{
  "d_model": 128,
  "n_kv_head": 1,
  "d_mlp": 384,
  "vocab_size": 5056,
  "rope_fraction": 1.0,
  "bias": "qkv",
  "parallel_block": false,
  "init_std_o": 0.0717,
  "lr_head": 0.00858,
  "batch_tokens": 65536,
  "doc_mask": true,
  "steps": 2547
}
Each number is 128 + 24 x the weight over its row's rms, rounded and kept within 0 to 255. Layers, rows and columns count from 0. Numbers have three digits each. The size before them is the row's rms in percent of the matrix's.

# gate: layer 8 MLP gate, 384x128, rms 0.0826, rows 368-383, columns 64-127
# up: layer 8 MLP up, 384x128, rms 0.0829, rows 368-383, columns 64-127
# down: layer 8 MLP down (transposed), 384x128, rms 0.0826, rows 368-383, columns 64-127
gate368 124:158122131130165109097191147117114145143134154168132106103146131136095124118122111121147137108160119134127146171155151144123141129113091097115157137083183128080137132096094121131109141092114107
up368 122:154098105110136107088114159133113150154106157175140122110158126137098126081188162141125157113135088119085128126148150167129139093110134104129136096106140139107107142155080059139139146123094151
down368 108:142141103143121118133106111108172153132083142149178143086119134086113080111152112104130102051102080120164131107151110120126123110115153117133155145149120133106116137117135111139145128120113116
gate369 104:155096076119136185137105107133129139099110115165101139105123123139166127145144133099119191105108137129098173124120136174133123187129135140127135114129107121116118095133103188112114121123143144
up369 093:097130119127098124128108138105116087098149193105181090135135107131116134105129161131176145128106091115130116139134107112138159065143089130102130109152165149126126116134167130156140163131147112
down369 100:089155160108161117159166124120145132109066086138132100149157070144110119100120163155172171141106077143198146138098069111143117129123141122130126138114136130162139105100161147106143130099161142
gate370 096:130131079129148133134139120132153161142126113163136090128128185096138145105151143146111096148132146092121150131115119132098132115092128147109128118079155171161124162162096102127088124117143140
up370 099:132128160124145137094115135130153111090117159085132136164162132113158129078120111125138147144142118162101099159146156110151110133095160125108132133139144126133084101145155130172135134119114063
down370 110:156121145090154152146087117131106129106116138113130155161185124134145140086137117148126107107171152102100141102162119150140187109105136086130128149119121115138149147136163096134169109122168110
gate371 105:126095094131123098146194128112126147123167131109066112147099137154125147104098141127103144124086096094113141144078113106129140122100100120116139121136124149106101189125141099121120160101098136
up371 105:134079147141129103156144122117145114171113120118105143117128152125131128144096133115142159123166149126210151140133128114150125104113160101154151140111129154132130109178100113108156131107147139
down371 097:122108106132124083099130094126147131140146091150107121144120109129121133140114185145176128107118123104167177164124113122166160097153122137146120098142147128124148117138117110082086155150121125
gate372 097:109176127135148167114115114143129173132080111083143132156155127133148086112141108117085170139123142099106070104097133103108133132106107124104136141117103112130110136116164135130114096167116155
up372 101:091166127155081139101140137108107093118148129115146096112116134160156149107131158126166131132193129155167181113157132131143110120152136142142135122090119115106122123155096080119155143118141086
down372 103:143128134111088161135103143124143121129133135105165149115092122123104113163125126103129119182161129114153134102148084132131156127116122094102098137088139115124155144092138129105104153146152162
gate373 086:127168119113130137147165116150133166108135137133128189146115128121133127074132110137121124132136120104125131148140080129119195134122107140105152152046141119125124136134160167137121145132120120
up373 094:125132138168129134153129125131078084138161120153130180141089109127126144133136146127145132167130119141129143126138118124124133079110143116120095092115124140139102137102120158114121118120123120
down373 095:142121118158103107131136120116125163147111133136143127103122150149128120120085152098124112148104099137089083120165171118153099091099141126154131124099105164144112117090130097103100165132160160
gate374 102:091067130148095134075155121139100111149159105120145131113112163162112158131148119168119136128115117099115137125139149089132145112102145103106133158164100118142117136103108128143181118116144124
up374 101:115085115163133132138139157126086116147088129096140103118107112131138111119105129138125142087165128143131142135166086117136139113140122142125103157109153155147133150152113115116115121115129098
down374 094:151123079096109138105139130110138133111147150131184141154136117118152111142155103120150123124121191090092098164117132135147145111144147155136108151150146108126169130103146102158112146136135097
gate375 096:118151103126148114165136110117109122142121147109114125133130143173112125115166153098118111112105121147129155189128092129154156101117095136178153105135123113168140115148133124142115134079164125
up375 094:113119149107115158120111180109124107125111109147140145103109140134118120139149170135110145128124122118148171135128065137141104094152108134122166141157135102154124125095127103091087109148093182
down375 103:106126105085146099169088116170127106111098159110103089109129141131111184115137159146127115131086116102091169157123132119120162126087123178142111152166110115125138113138144117118148101116153101
gate376 092:135142100137115120166131151120143085139120126146117135145190099125146129098103142162144133108119147115162160176125142165122124091170130144139106072159140149115145146142081103133156103140113130
up376 096:069108129108103113157125139127164095108172138107166154147151105078184137135092164106140140111109171111145159147096127165094145123161124092107149131137158102136123119140112123094143142130128134
down376 100:069100132097100117126104160115157089119150108128142144146173126116135171142130137120161124148128146153183173129107139127109150150124162171088120115124142150156131143092104128127098096140117079
gate377 109:097122131126108143123101116136158140146134140120109140158158132136164134160113137153132147120095127110145116187104136093137085169104133156122163102157120116104133166110140136109077103148071123
up377 118:155114076127129116164121118157133167077083120135100145132097135165111178129158153125116151126103142155107184154151119124125140114140131150122086118089153100123140148131136093128138087093180133
down377 112:111119119097169134160103117111098154124093123142076123078095094094113158116148138125115132134109135126096147157125147113144126103147122111147090102100136120124128131125108092113127126120173132
gate378 098:117124127103124144178129129119137136112147081154140144142165129132133129150138121090114139164141160134132158168107132131144106132134155128111136163141138125075081145113126150138085158118129128
up378 097:143105124126128143132125119142146161148116155134106120107136092181090130121150174098134146135093153162115154142178136091109125141080139128116118111133087147140112147153163122113135120111134118
down378 095:157158155168123104124153117168124117130127136129156105123135141112121139125150142126088126107134149083188084156128125133157123105112116094154119131113106165125101109143092108090155083092115137
gate379 102:159104157151126183164121134135093132115117125109102100122112113161143088128094107099128138143107125134122167135102118122141135126148140100139162142162121121108137085155130091141105169107162188
up379 105:098111165146108133099153130136138158143140126149128140169130145123143194107172130136174073125148113162102108125144110128144110138105074155158151086107084100122139163145089131083113101086126131
down379 100:125086148087113098123161113101139166137116137118146145140113117131130095141152093113150112137081089122130131149137137148119088094099121124117117194110195103094144176072122135123133150098137119
gate380 110:084133115136163111187138085109107164137096138143113134145119104119114143140122143096123104161137157116141137123107090126129130092128164111136142145135139101102148147140102143143129109112091167
up380 106:159125099177110158162141133133123128109116106175150167085121131166130094120150114130146096142088167122114124150108134136115124120146123122107136138131104102109114161135122152105127124111130163
down380 108:147149140126133124135150153134155159121082156125153089126184119141112141097141099161100160109115106117166117118086132142160121072102154111074123137115132146156132166121127097124152148156136125
gate381 089:112134152129172186136142140118098132091162134107080129118126083167095093108151119136130141108113097152118145129181140090115102118113105104153162132161125148140154074107151166159104143107171128
up381 097:125121118135123104126127108114186088151127085152156125135089156145112165137110121161133134136141185104137137114078129157121117144121179124120110135105134086150114179161151122134132111149098120
down381 091:116135144111174139118129139153089144107145081174115173117132111149130132124157143113118132150133094084078140145146108126107122123102116104134113186101096125130184097098113113141113145161118125
gate382 097:104079158138111152147153128113158155181102119126169074110145141115128148103097121142102129113107157073145159124149144135109115105163099139090126134176148101109120162087164105093152123119131127
up382 105:158139128093144133124146123108132149155082115109157152122099127162157105067129064138129081147166146137098112155115115121120111155080127107142140123116127164143124140182120127159096143129081086
down382 105:180139127152110105154147152117128149159085136110180113120115132143150112081126145162106132062143133131144153126131115089132139122129119166103168140105142145156151139159124121149106151124111111
gate383 105:132139151136068123156141138120158104151162114120106139124138152194125123108166075106129097120111164145130102126128145097151185117134076134114146187130141127123114176141115087076106134138167135
up383 105:103117156165141092149142125118152109151122105094121094112127102164120131114117091138108092139143123170109127121147119127150188137179116146103106121141137159110117166145126105067110125144146116
down383 099:131154143100127096168125138127116102091167136117145113087135135120138135171141083115130139105153133093146140126183081121133107167136133142109113117104157088076112152165157118152161096160179103